Part of a small language model's weights.
Architecture: RMSNorm before each block, rotary positions, biases on query, key and value, tied embeddings.
Each number is 128 + 24 x the weight over its row's rms, rounded and kept within 0 to 255. Layers, rows and columns count from 0. The size above them is the row's rms in percent of the matrix's.

# layer 8 MLP gate, 320x128, rms 0.172, rows 198-232, columns 64-127
size [100  92 101 111  97 109  99 101  96  96 117 103 100  96  82  95  93 103 100 106 105 101  98 106 101  97 105  97 104  97  92 101 102  92  95]
[[163 109 116  84 134 154  96 125 101 117  78 180 136 126 108 150 112 121 129 146  70 152 167 101 125 110 124 120 133 134 142  97 116  85  90 127 115 133 139 112 135 115 139 123 131 138  84 150 144 110 120 130 106 129 140 150 144 142 128 121 145 119 104 111]
 [138 136 147  91 115 120 144  93 145 157 153 105 160 110 133 112 168 134 125 170 113 114 177 140  62 137 103 116 146 127 158 118 120 122 121 116 136 142 100 136 138 129 170 127 100 144  97 115 125 127 138 119  76  93 133 169 151 123 159 136 134 133 169 121]
 [156 152 134 140 100 185 106 132  94 106 115 161  99 120 111 134 138  82 123 175 140 153 128 111 145 135 132 152 107 180 131 112 115  85 133 115 129 115 172 134 124 145 119  92 122 127  95 130 169 122 160  71 144 172  99 126  95 164 153 120 144 156  91 166]
 [131 122  96 166 155 181 108 132 132 115 104 107  99 120 115  95 125 128 121 139 142  89 140 103 185 113 149 121 151 128 116 152 109 142 117 103 123 128 105 106 140 157 110 151 129 142  61 147 147 156 152 141 118 118 154 127  86 111 135 123 132 109 190 117]
 [105 153 120  72  96 140  99 126 147  89 141 155 102 128 117 179 113 125 148 142 110 155 135 156 102 123 130 108 158 124 105 151  96 129 128 130 118 147 146 103 135 115 167 104  78 151 124 159  84 134  83 132 119 108 153 128 156 106 130 169 119 109  59 118]
 [115 147 134 110  97 143  93 156 112 139 163  91 104 140 158 124 111  76  99 137  83  97  91 121  85 127 134 140 105 150 104 114  91 122 120 107 148 124 131 122 123 163 103 113 126 132 138 166 117 108 110 130  96 142 148 136 126 146 113 100 143 121 154 140]
 [157 145 131 152 121 138  97 137 113 125 132 149 102 148 124 112  89 146 105 112 147 135 139 151 143 117 118 115  88 118 115 142 114  98 105 112 144 145 139  68 125  78 112  54  97 142 124 115 115 137 166 114 123 140 141 135  66 134  93 157 172 148 144 123]
 [104 102 133 145 118 114 106 110 122  96 101 161 134 148 109 175  62  77 121 123  95 102  98 132 152  96 116 135 134 120  94 122 110 129 149  78 175 125 139 111 130 128 149  94 146 100 137 120 150 196 126 106 147 123 152 121 109 158 124 161 107 138 134 118]
 [155 119 111 118 101 112 100 125 134 138 104 121 149 102 113 140 107  98 111 144 122 113 164 106 151 103 117 169 134 179 126 134 118  95 109 127 102 100 180 150 136 156 134 103 138 116 117 139 156 106 103  80 116 118  91 130 136 137 147  90 138 133 146 119]
 [115 123 127  95 116 138 171 141 143 147  91 156  99 126 124 145 146 139 149 189 125 177 148 123 115 137 172 157  98 113 131 114 137 141 110 133 124  97 150 139 139 119 157 133 173 101 166 109 121 147 175 110 138 130  87 181 132 122 189 139 136 128 126  94]
 [127 104 145 126 123 147 147  83  96  63 171 169 162 129 116 111 118 114 104 141  94 113 104 144 128 139 151 161 134  92 111 155 130 123 106 127 103 126 131 160  87 118 126 156 119 127 126 100 130 111 146 176 138 122  95 126 127 122 143 129 108  72 165 140]
 [121 145 119 107  93 148 143 137 107 168 155 115 141 119 129 117  96  95 159 137  92 129 113 104  81 122 135 132 142  91 102 165 101 153 104 192 126 136 156 141 137 116 137 139 111 102 101 178  91 105 118 105 110 178  89 148 138 137 118 102 124 116 155 136]
 [148 124 129 124 143 158 130  90 148 159 115 135 105 152 109 127 119 157 124 175 123 155 134 122  88  90 129 111 129 153 118 141 134 138 118 132 148 155  76 121 141 122 105 127 109 117  97 131 150 110 115 118 145 101 126 106 134 172 129 106 133 156 196 158]
 [137 144 153 146 151 172 132 104 104 112 135 145 147 117 131  88 163 137 122 154 122  93 117 119 123 124 119  79 153  91 117 103  86 122 136 132 136 160 140 138 111 121  91 133 118 151  90 171 130 136 106 130 136  80 112 141 127 143 125 135  89 119 160  50]
 [129 171 172 101 127 144 129 139 145 143 149 100 107 161 141 130 137 125 139 142 183  83 167 109 119 125 118 107 151 115 147 137 176 136  97 138 100 160  97 110 120 114 149 109 112 134 140  84 147 150 118 139 128 100 134 153 126 108 103 137 139 134  83 139]
 [137 183  64 126 131 128 145 113 122  99 139 106 113  92 151 143 131 136  90 141 151 168 160 141 119 169 137 135 125  90 109 128 133 131 138 113 161 155 129  86 124 116 130 120 158 141 138 137 103 163 105 149 129 106 132  80 139 106  92 104 104  84 107  89]
 [154 109  74 113 121 138 127 119 148 147 137 124 141 134 149 115 117 156 104 168 128  86 151 157 115 129 135 129 139 142 156 133 148 106 112 112  98 137 138 145  88  72 165 102 106 176 120 170 162 115 170 103  78 123 125 142 134 107  93 141 110 156 142 146]
 [150 136 118 151 138 126 145 137 146 131  80 134 141 168 139  98 141 130 132 164 100 133 121 133  93 101 132 149  95 130 153 164 154 123 145 117 126  89 139 122 145 158 141 147  93 113 113 155 163 114 108  88 122 142 129 141 153 126 147 116 118 110 114 100]
 [114 158 137 130 115  97 138 152 102 142 115 173  90  93  95 133 144 106 129 119 131 128 144  95 140 124 114 176 152 131  77 138 144 142 114 141 118  98 135 141 197 128 143  85 157 108 113 129 137 165 103  86 137 149 103 114  93  91 128 122 100 118 159 123]
 [168 119  95 120 124 151 110 138  84 144 146 144 148 115 125 133 120 141 144 115 114  96 135 131 133 172 175 143 121 137 128 164 123 120 152  97 125  89 128 173 147 134 147  96 101  84 108 156 154 124 171 154 174 108 129 138 145 119 145 168 149 127 114  73]
 [147 190 131 145 164 111 112 128 113 155 143 117 119  95  86 145  91 112 120 152 167 137 164 111 168 123 163 149 136 131 122 156 136 151 140  85  92 136 160 174 119 122  97 127 125 148 130 112 147 137 116 113 144 106  96  85 127  88  88 151 149 109 153  86]
 [111 140 159 128 150 138 152 141 166 136 126 168  95 122 121  86 100 145  99  93 115 142  98 130 145 159 156 106 110 109 174 145 139 167 111 116  91 133 120  96 132 135 123 114 129 123 118 140 158 173 130 102 134 181  99 147 125 135 135 137 154 154 126 128]
 [158 127 103 112 134 153 124 135 189 153 130  99 173  82 133 130 111 106 149 100 128 105 134 157 121 116 158 114 117 131 124 170 162 171 114 134 149 113 146 148 111 183  94  95 128  99 102 150 142 124 138 199  92 143 120 107  90 141 157 103 120 151 175 115]
 [130 144 113 106 175 132 151 126 137 101  81 119 115  74 138 137 131 107 132 115 100  79 109 147 130 124 103 138 104 110 154 116 148 124 131 155 111 125 115 123 131 156 148 151 108 175 126 152 106 112 148 123 174 115  87 129 140 120 122 143 165  89 158 109]
 [127 115 118 111 147  93 166 101 144 107  95 109 128 132 126 130 124 154 126 125  98 148 133 147 147  87 154  82 108 109 130  80 111 153 152 145  88 125 119 107 157 133 139 171  89 145 139 141 137 123 101 153 116 129 118 181 110 104 112  91 124 168 112 120]
 [101  77 126 154  78 158 134 142 150 131 172 139 149 124 129 150 121 134  97 129 123 124 131  97 136 108 126  93 122 121 110 127 122 167 141 155 132 105 141 132 138 136 151 133 120 129  75 163 109 124 173 137 120 140 110 150  95 150 143 101 130 123 161 142]
 [113 143  94 132 148 115 111  98  74 177 116 156 113 155 114 167 152  57 154 161 147 176 118 112 134 155 137 148 147 100 152 126 145 126  74 141 142 163  97 137 130 138 135 124 146 133  87 118 107 173 111  99 147 122 140 100 118 144 121 115 105  83 119 150]
 [145 113 168 128 110 152  95 169  92  78 105  73 135 124 131 120 106 140 127 146 128 132 128 125 118 101 174 138 134 168 117  80 115 144 130 160 108 106 139 134 120  92 166 132 105 138 132 129 184 158  84 100 166 121 130 167 101 123 113 110 135 104 155 149]
 [124 123 102 148 150 146 133  97 135 126 167 137 122 120 124 110 132 109 125 135 117 136 140 156 147 119 165  94 126 113  97 149 168 183  94  93 128 139 116 109  53 167 128 127 124 149  89 154 132 139 106 106 139 118 140  97 106  85  98  99 113 130 146  97]
 [115 130 124 116 152 133 132 103 121 115 142 101 143 119 110 129 120 131 164  84 138 170 145  85 147 140 152 128 146 157 160 175 129 151 123 152  77  91 119 126 162 120 159 158 148 138 162 127 122 159 163 124 164 113 127 104 113 120 101 119 118 121 159 156]
 [112 137 130 118 160 148 109  89 169 141 129 127 130 115 133 174 124 100 190 174 139 119  94 139 121 107 140 112 127 107 135  86 118 115  83  79 140 151 106 109 138 119 139 150 138 126 143 174 128 134 195 127 110  98 120 148 152 136 207 117  95  95 120 147]
 [193 137 122 136 167 128 116  92 133 134 117 129 148 109 130 109 122 133  98 153 138 131 137 107 126 156 106 115 141 124 113 120 161 160 110 140 131 144  99  81  89 128 135 107 119 125 130 138 141 137 154 119 120 113  72 121  89 161 109  87 145 102 164 118]
 [164 126 103 168 123 154 151 134 121 156  96 137 132 145 163 138 116 170 111 107 124 127 124 132 106  94 126  77 148 111 121 102  96  81  91 137 125  88 120 142 155 121 133 157 141 160  90 103 165 144 134 132  96 157  89 143 129 116 120 136 121 161 171 140]
 [114 128 137 153 126 175 139 119 136 102 159 103  62 112 143 158 134 114 143 158 128 143 150 116 122 137 132 117 143 132 134 174 140 142 149 114 106 185 125 137 151 152 146 145 143 126 107 168 120 115 127 138 158 152 137 119 142 114 140 111 134 134 146 119]
 [142 148 147  99 148 156 116 105 107 148 138 107 173 136 111 107 143 124 121 118 105 116 113 106 115 123 115 124 151 121 100 132 118 100 136 104 125 129 110 130 157 121 146 145 122 114 117 128 130  77 176  88  96 133 141 151 133 137  95 137 138  73 149 163]]
# layer 8 MLP up, 320x128, rms 0.179, rows 198-232, columns 64-127
size [ 99  90 100  97 103 118  93 110 104 102 102  99 100 100  84  88  86 102 101 107  98 103  96 102 112  98  96 105  99 110  99 100 106  88  94]
[[139 131  94 113 119 109 155 131 102 101 129 137 154 103 140 171 101 178 178 134 151 131 116 111 136 148 161 102 123 110 118 131 141 117 122 112 150 133  92  83  93 141 116 141 119 111 139 135 125 165 121 151 130 109  90 105 130 151 128 137 107 111 115 112]
 [138 144 149 129 131 117 154 123 132 174 164 124 144 127 171 144 118 158 108  76 129 159 103 111 151  68 172 111 117 121 128 130 145 115 129 171 125 139  93 136 134 128 160 112 120 159 137 120 127  77 125 141 132 146 107  97 152 107  97 136 144 140 134  84]
 [152 123 158 104 101 127  86 117 181 154 156 125 118 104  84 132 167  72 129 139 157 118 125 130 117  90 120 146 181 134 159 126 148 106 160  99 127 122 141 138 148 118 119 131 131 152 137 113  92 100 150  98 143 128 131 138 126 106 161 126 130 154 131 177]
 [134 110 123 171 135 126 123 143 110 138 106 159  82  69 159 114 131 124 104 141 117 126 166 143 108 128 134  98 133 124 106  78 159  61 153 143  97 148 144 124 113 108 136 171 121 132  74  89 121 135  90 166 116 152 140 104 125 136 133 136 125 145  72 111]
 [160 129 158 128 137  92  93  74 157 141 126 143 171 155 127 125 162 144 123 146 137 115 141 140 129 144 122 154 146 132 121 128 154 106 158 130 153 151  86 136 161 126 135  69 166 165 104 139 169 116  84 133 124  98 139 132  94 160 129 139 146 149 139 146]
 [181 130 102 104 116  69 130 138  99 133 107 116 135 134 116 145 125 148 157 128 162 137  94 162 125 127 175 112 141 144 109  85 108 121 108 102 205 143 146 138 121 103 110 157 116 115 124 125  90 171 114 142 112 131 122 156 107 130 145 151  98 147 131 138]
 [150  83 156  92 139 120  91 173  88 108 129 149 114 131 118 160 123 154 121 171 145 143 104 159 153 132 115 126 141 140 101 123 119 137 126 151 140  79 133 136 121 119 110 115  89 152 138 146 154 119 119 112 145 138 130 159 127 118 111 169 106 108 112 114]
 [139 105 136 160 151 115 132 100 161 160 139 158 129 129  99  96 165 157 151 103  98 110 127 134 133 110 120 143 135 104 134  93 150 138 106 138 123  90 134 153 165 141 115 164 159 127 155 149 111 128 142 149 152 126 132 107 144 129 128 105 127 121 121 123]
 [ 96 129 144 134 113 126  89 133 121 164 178 105 137 182 101 105 134 113 115 138 151 151 157 101 130 129 130 135 133 115 155  88 129 110 158 153  98 135 142 129 143 162 124 129 155 128 127 144 125 135 169 137 147 157 138 163 126 152 135  89 113 176 141 125]
 [ 61 161 124 124 121 147 128 127 173 139 121  76 110 162 138 155 131 160 116 123 122 141 121 118 139  74 126  94 105 159 153 137  87 146 108 137  94  93 120 118 147 145 117 112 113  90 148 139 136 160  99  94 133 156 152 117 171 105  85  99 132 115 153 116]
 [121  90  78  72  99 144 116 143 147 136 137 131 170  95 176  78 159 108 108 157 140 130 126 168 165 134 140 146  98 149 137 169 122 108 176 115 101 147 135  97 112 175 114 133 147 167 140 126 151 115 120  93 142 127 117 200 156 122 116 126 121 113 109 114]
 [148  82 111 147 124 129 144 108 132 145 134 160 163 115 106 136 162  87 118  92 159  97 109 102 121 145 126 131  57 133  74 135  81 113 136 132 147 135 128 125 131 112 117 150 126 113  96 152 165 133 116 158 123 170 170 125 148 112 175 151 108 103 129 177]
 [124 150 119 106 126 112 132 121 135 114 100 171 162  79 110 121 122 122 110 117 106 136 145 100 169 127 111  94 158 107 136 122  93 152  97 124 163 172 164  99 129 126 142 144 138 109 111 124 107 111 104 122 147 150 116 124  85 130 126 125  92 161 104 123]
 [129 136 118 112  95  96 132 100  91 129 124 135 121 114 141 120 143 140 110 126 113 139 107 132  80 123 115 118 132 110 119 169 144 142  87 136 120 130 180  78 111 142 115 140 115 140 155 119  69 170  96 141 116 125  92 135 150 108  95 121 146 118 163 104]
 [111 110  86 101 134 102 114 133 134  99 157 169 105 176 142 116 142 166 115 160 103 138 135  84 146 136 125 141  94 142 105 114 175 106 132 101 176 157 112 113 126 147 156 123 113 163 138  62 100 128 110 142  99 132 142 154  99 132 113 155 151 102 124 117]
 [100 159 153 128 114 137 148 111 133 162 126 169 104 131 129 164 124 136 156 126 102 142 102  92 102 141 101 133 131 153  95  84 134 131 115 140 150 113 129 129 174  88 114 101  92 109 133 100  95 173 108 130 157 109 151 107  78 133 132 168 123 101 153 157]
 [125 153 125 136 160 122 135 155 113 102  98 139 148  89 166  77 164 118  86  77  67  95 108 156 140  98 115 118 153 151 102 163 123 130 149 126  82  88 136 135 144 130 127 159 151 115 127 111 128  96 138  88 136 115 113 134 109 128 109 139 120 128 140  94]
 [149  75  78 122 106 149 155 136 119 156 152 122 108 108 100 166 153 121  98 111 142 140 100 165  83 184  94 218 112 105 115 116 147 148 145  95 100 153 146 133 119 110 132 138 116 144 168 145 116 119 132 130 101 140 107 142 147 113 139  83 113 134  74 115]
 [140 189 177 120 125 154 119 118  97 108 140 147 142 115 147 132 141 182 123 114  67 145  77 146 124 143  99 167 104 161 146  96 136 107 111 138 107  86 175 130 129  86 122 128 162 105 164 105 148 131 124 119 161 138 150 128 135 123 104 111 118 111 138 117]
 [118 123 105 141  98 139 146 111 100 145 111  81 100 154 149 157 141 121 118 134 149 164 108 119 143 150 103 137 148 120 104 116 145 157 143 128 184 109 126 118 157 145 147 141 141 166 116 109  82  92 141  74 152 134 151 145 167 131 144 136 117 120 132 103]
 [ 98 158 149 124 140 159 121 130 170 134 116 118 149 150 116 143 156 142 104 127 123  97 141 150 133 148 145 175 121 104 114 144  98  97 156 163 147 109 150 166 132 132  87  78 136 141 117 113 133 141 165 108 116 119 110 128  80 157 127  89 107  85 141 100]
 [113 144 175 111 150 160 149 145 155 167 130 135 158 124 106  94 148 125 151 136 121  92 159 144 118 146 141 132 101 117 119 144 143 119 140  97 120 150  91 106 129  96 148 136 131 128 141 134 141 138 143 155 112  98 145 110 118 138 129  95 111 167 142 128]
 [112 144 148 136 170 118  97 140 101  91 131 112 125 163  92  96 145 121 141 101 129 145 125 123 157 133 137 144 107  67  95  99  80 130 132 138 118 125 120 120 142 142 111 157 104 143 164 164 166 118 101 126 146 113 118 106 139 183 142 148 144  81 122 160]
 [ 90 145 130  86 112 106  84 117 104 159 157 123 134 116 157 119 153 117 148 139 130 135 146 139 150 156 127 148 133 137 118 131 177 117 147 153 113 102  95 108  87 164 131 115  94 163 140  95 169 137 148 124 150  84 138 137 110 140 111 158  79 124 169 121]
 [154 122 147 161 101 160 119 162 135 129 140  87 106 135 117 163 158 125 134  94 124  94  95 115 133 110 120  98 141 113 114 130 129 160 136 161 139 146 134 138 174 175 166 136 136 155 116 120 144 132 100 121  74 120 147 156 124 117 161 122 102 168 132 136]
 [163 136 132 121 154  97 104  79 119 120 111  65 147 133 101 161 148 147 122 132 124 109 106 100 127 147 110 118 159 117 131 154  90 143 130 109 119 166 161 145 135  60  97 105 176 134 132 123 150 119 103 124 143 135 144 102 164 131  95  99 137 119 131 181]
 [125  92 148 143 133 139 142 154 141 123 152 116 135 116  86 130 126 159  85 125 161 123 142 185 107 101 112 123 149 143 132 125 170 158 148 152 133 160 130 101 124 137  86 154 166 103 140 137  96 137 153 134 161 143 136 132 137 108 101 141 152 125 129 126]
 [135 160 121 106 135 147 128 117 154 131 131 104 134 115 161 109  99  73 138  87 148 123  93 114 112 134  84 120 108 149 111 134 112 101 109  93 131 154 143 173 143  83 143 222 130 142 131  92 130 102 131  95 133 138  94 155 154 104  95 127 131 144 121 138]
 [117 157 105 153 154 157 124 114  71 119  84  71 136 127 129 160 159 143 183 147 151 130 127 115 115 151 128 104 102 109 162 105 133 107 147 190 146 109 146 110 179 139 129 109 120 125 146 127 128 138 148 124 127 132 113 139 137 129 144 124 152 147 147  76]
 [ 80 100 101 158 144 144 171 174 132 137 117 118  50 127 134 147 117 124 117 110 139 103 163 123 114 138 131 119 136  86 184 112 114 109 139 114 152 136 129 133 113  98 122  94 137 133 120 119 105 111 142 118 108 108 141 138 123 132 102  82 123 105 134 115]
 [120 122 128 114 161 125 113 119 111 131 131  90 152 103 120 106 132 189 134 142 141 133 115  85 178 126 118 133 159 105 139 110  89 148 109 123 105 153 113 128 150 126 136  93 158 129 136 152 113  96 138 158 140 135  80 148 153 139 176 194 146 154 145 111]
 [143 109 113 135 116 149 110  74 155 155 124  99 129  80 137 103 120 116  83 126  91 144 100 108 137 126 128 139 144 136 150  97 161 148 102 103 137 113  99 126 135 157 110 201 131 115 134 147 128 162 134 176 122 153 136 124  91 115 138 113 133 148 141 108]
 [112 146 138 140 120 127 117 170 121 140 185 163  78 119 158 107 155 108 148 131 105 142 118 133 132 121 127 151 151  91 109 103 142 126 113 144 151 123 101  77 115 141 123  93 130 163 124 127 119 125 102 123 139 114 159 133 125 134 152 140 152 165 153 120]
 [118 147 143 102 127 170 123 117 138 104 134 117 148 186 124 158 148 123 131  89 155 133 115 119 126 133 136 124 147 170 146 140 103 154 126 138 127 151 143 120  87 140 146 127 114 140 139 143 144  97 151 108 102 132 162 156 108 136 130 136 144 122 120 184]
 [162 106 111 141 141 138 145 179 130 151 167 171 127 147 175 111 107 116 112 115 121  95 148 158 153 124 144 155 119 150 113 141 166 116  99 139  85 130 123 124 113 120 122 124 140 124 131 123  94 148 126 156  34 148 113 166 164 139 170 136 156  99 157  97]]
# layer 8 MLP down (transposed), 320x128, rms 0.166, rows 198-232, columns 64-127
size [ 96  96  97  99  95 111  98 112 108  95 104 101 101  90  87  95  86 101 102 108 103  99  91 107 111 102 101 103  98 104  99 102 106  93  90]
[[124 165 156 138 136 140 140  85 131 135 180  78 140 163 100 154 114 116  92 149 167 138 122 126  99 101 138 149 107 104 128 151 109 108 116 137 169 142  92  90 126 113  98 138 141 162 161 125 127 149 132 181 129 124 135 139 148 105 103 112 108 111 147 147]
 [ 99 130 130 195 151 151  96 140 117 106  99 148 122 140 107 141  97 114 144  97 121 154 120 100 147 150 141 133 103 125 120 145 132 123 160  99 109 137 160 127 100 116  92 111 116 121 103 145 155  93  98 163 228 134  91 107 133 153 116  72 127 138  92 118]
 [126 125 137 141 109 124 124 128 146 165 137  83  87 135 120 104 152 137  92 138 148 107  80 143 118 113 133 130 129  93 139 159 168  99 136 150 158 121 116 145 143 111 122 122 151 144 150 112 112 109 163 138  86 169 122  90 145 137 140 140 138  78 129 122]
 [121  89 142  98 122 119 128 161 137 129  91 119 120 160 137 123 138 137 125 107 160  83  61 165 118  90 104 129 100  99 154 112  94 162 127 139 111 113  86 136 110  97 120 144 129  82  97 136 133 130 119 119 118 135 137 139 110  73 104 103 136 154 118 137]
 [ 75 135 164 120 140 154 133 138 155  60 136 118 123 151 130 107 139 121 120 140 165 140 156 129 107 151 104 136 157 131 146 138 111 125 123 139 142 157 116 118 133 137 124 134 108 129 112 124  66 132 150 112 105 170 122 113 111 178 173 149 171 165 118 181]
 [141 178 165  95 137 127 133 161 115 111  94 146 130 112 113 153 121 108  80 168 175 145 121 114 108 142 158 156 182 146 156 151 132  89 153 126 154 139  90  87 139 113 110 106 105 120 130 157 128 112 111 150  92 155 122 138 132 144 138 158 111  97 134 129]
 [ 90 148  96 137 131 169  96 142 157 158 114 122 121 138 139 132 124  93  21  92 110 129 113 140  82 117 176 148 103 157 103 133  86 115 136 115 114 147 152  99 156 106  85 134 142  98 137  94 120 129 141 117 153 150 146 150  97 149 116 145 136 145 112 145]
 [136 120 116 138 138 126 140 135  89 139  94 143 106 139 107 135 121 121 149 129 210 126 171 145  96  85  97 131 140 125 109 115 143 154 148 106 121  73 127 127  92  84 109 117 121 123 147 131 160 129 149 154 174 145 133 107 112  97 114 132 130 116 140 109]
 [ 97 151  95 136 118 109 102 142  81 139 119 109 131 132 132 101 118  89  83 133 150 143 128 159 101 156 134 124 144 153 149 157 105 132 154 120 130 105 135 151 114 111 124 124 122 119 116 134 131 131 149 144 136 142 111 122 134 137 132 138 133 151 121  91]
 [130 124 113 122 116 145 116 151 115 152 136 132  89  95 143 131 129  90 101 114 133 127  66 181 122 149 166 111 118 138 102 124  99 139 143 120  91 139 135 143 130 128 140 106 142 119 133 129  84 127 131 140 157 136 186 110 184 133  88 113 121 115  98 158]
 [176  99 139 101 111 109 117  99 133 162 117 138 126  88  84 115 108 163 159 129 124 156 110 137 156 147 161 106 186 118 128  88 153  98 117 101 130  96 102 121 160 124  91 142 165 131 156 127 124 141 122 137 149 114 100 132  82 127 116 106 103 141  91 143]
 [143 178 140 143 131  64 117 137 155 101 116 130 133  91 115  99  70 153 115 109 140 137 121 176 139 130 115 134 144 123 175 140 116 134  89 111 126 173 106 117 127 134 112 157 159 157 135 111 133 157 128 130 107 122 134  98 137 127  93 111  86 154 134 150]
 [174 107 108  98 150 118 179 144 135 127 168  95 159 133 151  89 158  98 154 141 126 111 131 159 115 127 132 113 175 101 115 147 168 124 138 147 116 132 124 123  91  85 105 138 157 118 136 162 111 125 124 133 140 149 125 135 121 153 100 137  84 119 157 129]
 [143 142 150 115 131 185 103 140 105 157 109  80 122 156 119 162 156 161 126 103 133  94 146  90 132 122 134 110 161 137 167 128 149 165 128 134 140 149 129 129 149 147 136 163 116 107 171 120  93 146  96 136 105 138 123 113 199 152 116 124  96  94 125 112]
 [166 148 166 162 113 141 133 130 138 142 141 109 145 154 125 141 127 111 159 119 198 118 133 178 119 124 108 129 133 111 153 132 133 128 155 149 114 130 123 124 141 103 144 147 151 104 168 122 148 138 129 134 112 130 178 116 102 120 139 110 112 111 142 153]
 [111 108 148 137 144 131 123 120 110 104 130 170 114 142 110 130 124 146 201 141 111 176 125 126  92  81 110 166 109 137 107 128  87 142 154 115 145 187 140 136 115 138 158 115 165 128 111 143 137  84  99  96 103 132  97 131 107 145 130 162 101 116  66 138]
 [148 111 117 133 129 141 116 144  92 105 114 130 170 123 172 129 169 127 154  77 144 117 130 187 126 123  70 113 136 135 126 148 117 145 107 145 103 138 120 134 159 142 160 108 150  97 140 155 111 158 136 159 141 105 143 132 150 154  93 101 125 155 107  93]
 [148 173 124 144 149 123 113 156 100 159 105 144 123  92  95 112 177 111 130 143 126 120 119 118 121 169 112 116 129 117 123 174 103 132 115 117 138 131 154 101 103 131 146 107 145  69 123  70 151 100 141 115 118 109 180  88  97 128  95 123  92 127 122 140]
 [123 121 148 108 157 127 149 139 149 149  95 138 101 158 151 152 114 128 154 129 120 132 116 101 120 143 153 182 145 159 173 127 140 107 119 121 111 152 108  93 122 129 138  99 149 102 179  94  86 155 147 111 128 146  99 110 127 144 128 152 139 118 141 146]
 [116 137 143 122 130 134 138 124 150 140 104 121  75 110 133 105 147 151 111 136 139 154 116 100 132 134 123 116 143 122 139 172 120 107 135 154 151 138 135 147 136 130 146 133 125 124 156 145 113  81 136 148 114 110 109  75 130 156 159 153 127  96 136 111]
 [109 120 132 140 109 146 128  78 130 149 170 130 134 166 152 149  90 124 142 124 112 168 111 157 149 112 157  93 139 105 112 162 137 137 156 119  99 143 197 143 135 134 147 128 153 105 122 104 136 136 153 104 113 165  81 102  94 150 132 160 153 117 164 127]
 [ 50 160  97 100 165 148 137 122 154 142 132  89  94 153  94 163 123 148 175 151 119  94  95  92  84 181 116 115 107 163 126 132 128  90 117 126 118  95 145 121 116 152 110 123 117  93 100 116 118 119 109 145 141 141 131 136  98 103 143  87 108 113 145 121]
 [124 107 166 114 127 123 148 142 147 159 130  75 157 181 127 126 122  88 121 123 166  96  97 164 108 116 147  97 119  89  93 131  93 140 135 137 127 158 117 117 137 117  83 116 126  68 150 114 104 130 126 122 125 168  94 136 102 129 129 127 148 161 142 101]
 [108 139  91 149 131 147 149 107 155 144 113 145 138 128 101 132 113  98  89 109 123 122  93 114 107 120 129 118 158 146 135 143  98 148 125 121 109 157 146 119 124 132 119 129 140 110  94 141 141 104 127 174 124 122 145 156 103  91 171 107 141 112 150 123]
 [145 143 156 120 153 103 123 162 144 150 143 125 153 126 150 134 153  87 108 115 123 163 133 117 145  91 151 141 114 123 125 180 114  77 153 107 112 142 173  89 120  90 131  90 134 184 161 117 164 110 128 134  90 114 147 125  84 121 146 123 121 145 100 120]
 [ 96  96 113 138 160  72 148 110  89 142 180 114 114  89 123 133 125 141 134 143 122  85 157 135 155 102 144 132 126 110  95 119  95 116 110 117 117 147 158 150 125 102 134 145 144 121 134 106 174 110 117 119 120 130 135 167 131 149 112 163 117 156 126 124]
 [ 94  95  97 127 137 149 144  74 121 144 130 122 147 144 144 144 147 106 181 138 103 123 119 101 140 149 167 153 162  91 146 131 184 135 122 131 119 131 122 132 121 134 129 103 126 108  76 134  99 139 103 147 160 124  84  95 134 118 145 114 105  95 143 134]
 [150 143  95 109 150 179 144 135 124 169 141 156 125 116 128  80 138 112 163 107 147 117 133 127  94  78 114 112 152  98 128 155  97 111  96 127 131 122 128 133 154 147 108 128  88 111 150 157 129  85 138 143  43 152 163 119 177 112 145 131 123 170  97  92]
 [124 120 148 120 143 128 158  83 180 143 107 111 163 143  98 121 161 107 127 127 174 141 114 129 157 135 118 133 129 117 151 145 130 118 161 133 130 108 111 105 108 151 149 142  75 114 116 122 131  97 132 104 100 133  86 124 127 128 122 117  95 111 139 129]
 [128 121 143 146 134 116 147 122 164 140 139 108 107  94 115 131 155 145 153 117 129 128 171 131 158  69 136 161 125 118 162 153 164 126 115 138 131 147 110 135 155 123 165 155  47 127 124 147 117  97 117 133 151 133 122  99 106 161 132 131  97 142 136 137]
 [101 150 136 103 157  96 166  87 134 126  99 114  92 112 104 117 107 141 135 164 158 134 101 131 116  87 158 112  70 147 117 118 151 135  55 128 163 127 138 114 137 121 141 137 164 172 134 120 154  78 175 131  81  85 130 167 101 130 158 167 133  95 116 120]
 [142 132 110 160 140 148 112 179 120 131 148 138 138 145 128 176 130  91 132 118 127 154 152 177 144 132 101 115 158 197 143 139 162 127  95 132 165 171 136 139 148 118 134 149 123 120 125 155 118 108 109 146 140 156 141 158 112 130 102 119 152 174  93 129]
 [107  76 128 107 118 145  96 147 108  72 174 155 133 108 136 103 102 122 136 161 134 145 143 119 135 104 125 121 123 115 105 105 135 118 139 124 113 195 135  91 112 118 135  82 100 180 142 128 147 114 145 148 116 142 129 141 100 139 121 124 125 164 189 129]
 [ 93  82 155 126 137 102 119 150 131 147 102 148 112 132 107 116 121 150 196 116 162 116 118 144 137 134 159 123 179 122 137 127 140 139 131 147 104 116 111 168 125 120 115 114 135 151 135 103 115 149  76 160 115  88 148 123 165 119 172 170 155 115 143 100]
 [139 116 122 113  99 148 134 116 106  95 110 153 165 151 122 136 141 113 170 130 170 118 134 183 117 154 127 122 171 152 141 131 140 157 145 100 145 116 143  95  95 173 117  95 164 155  93 132 160 125 108 145 174 137 134 155 106 157 137 115 176 122 142 157]]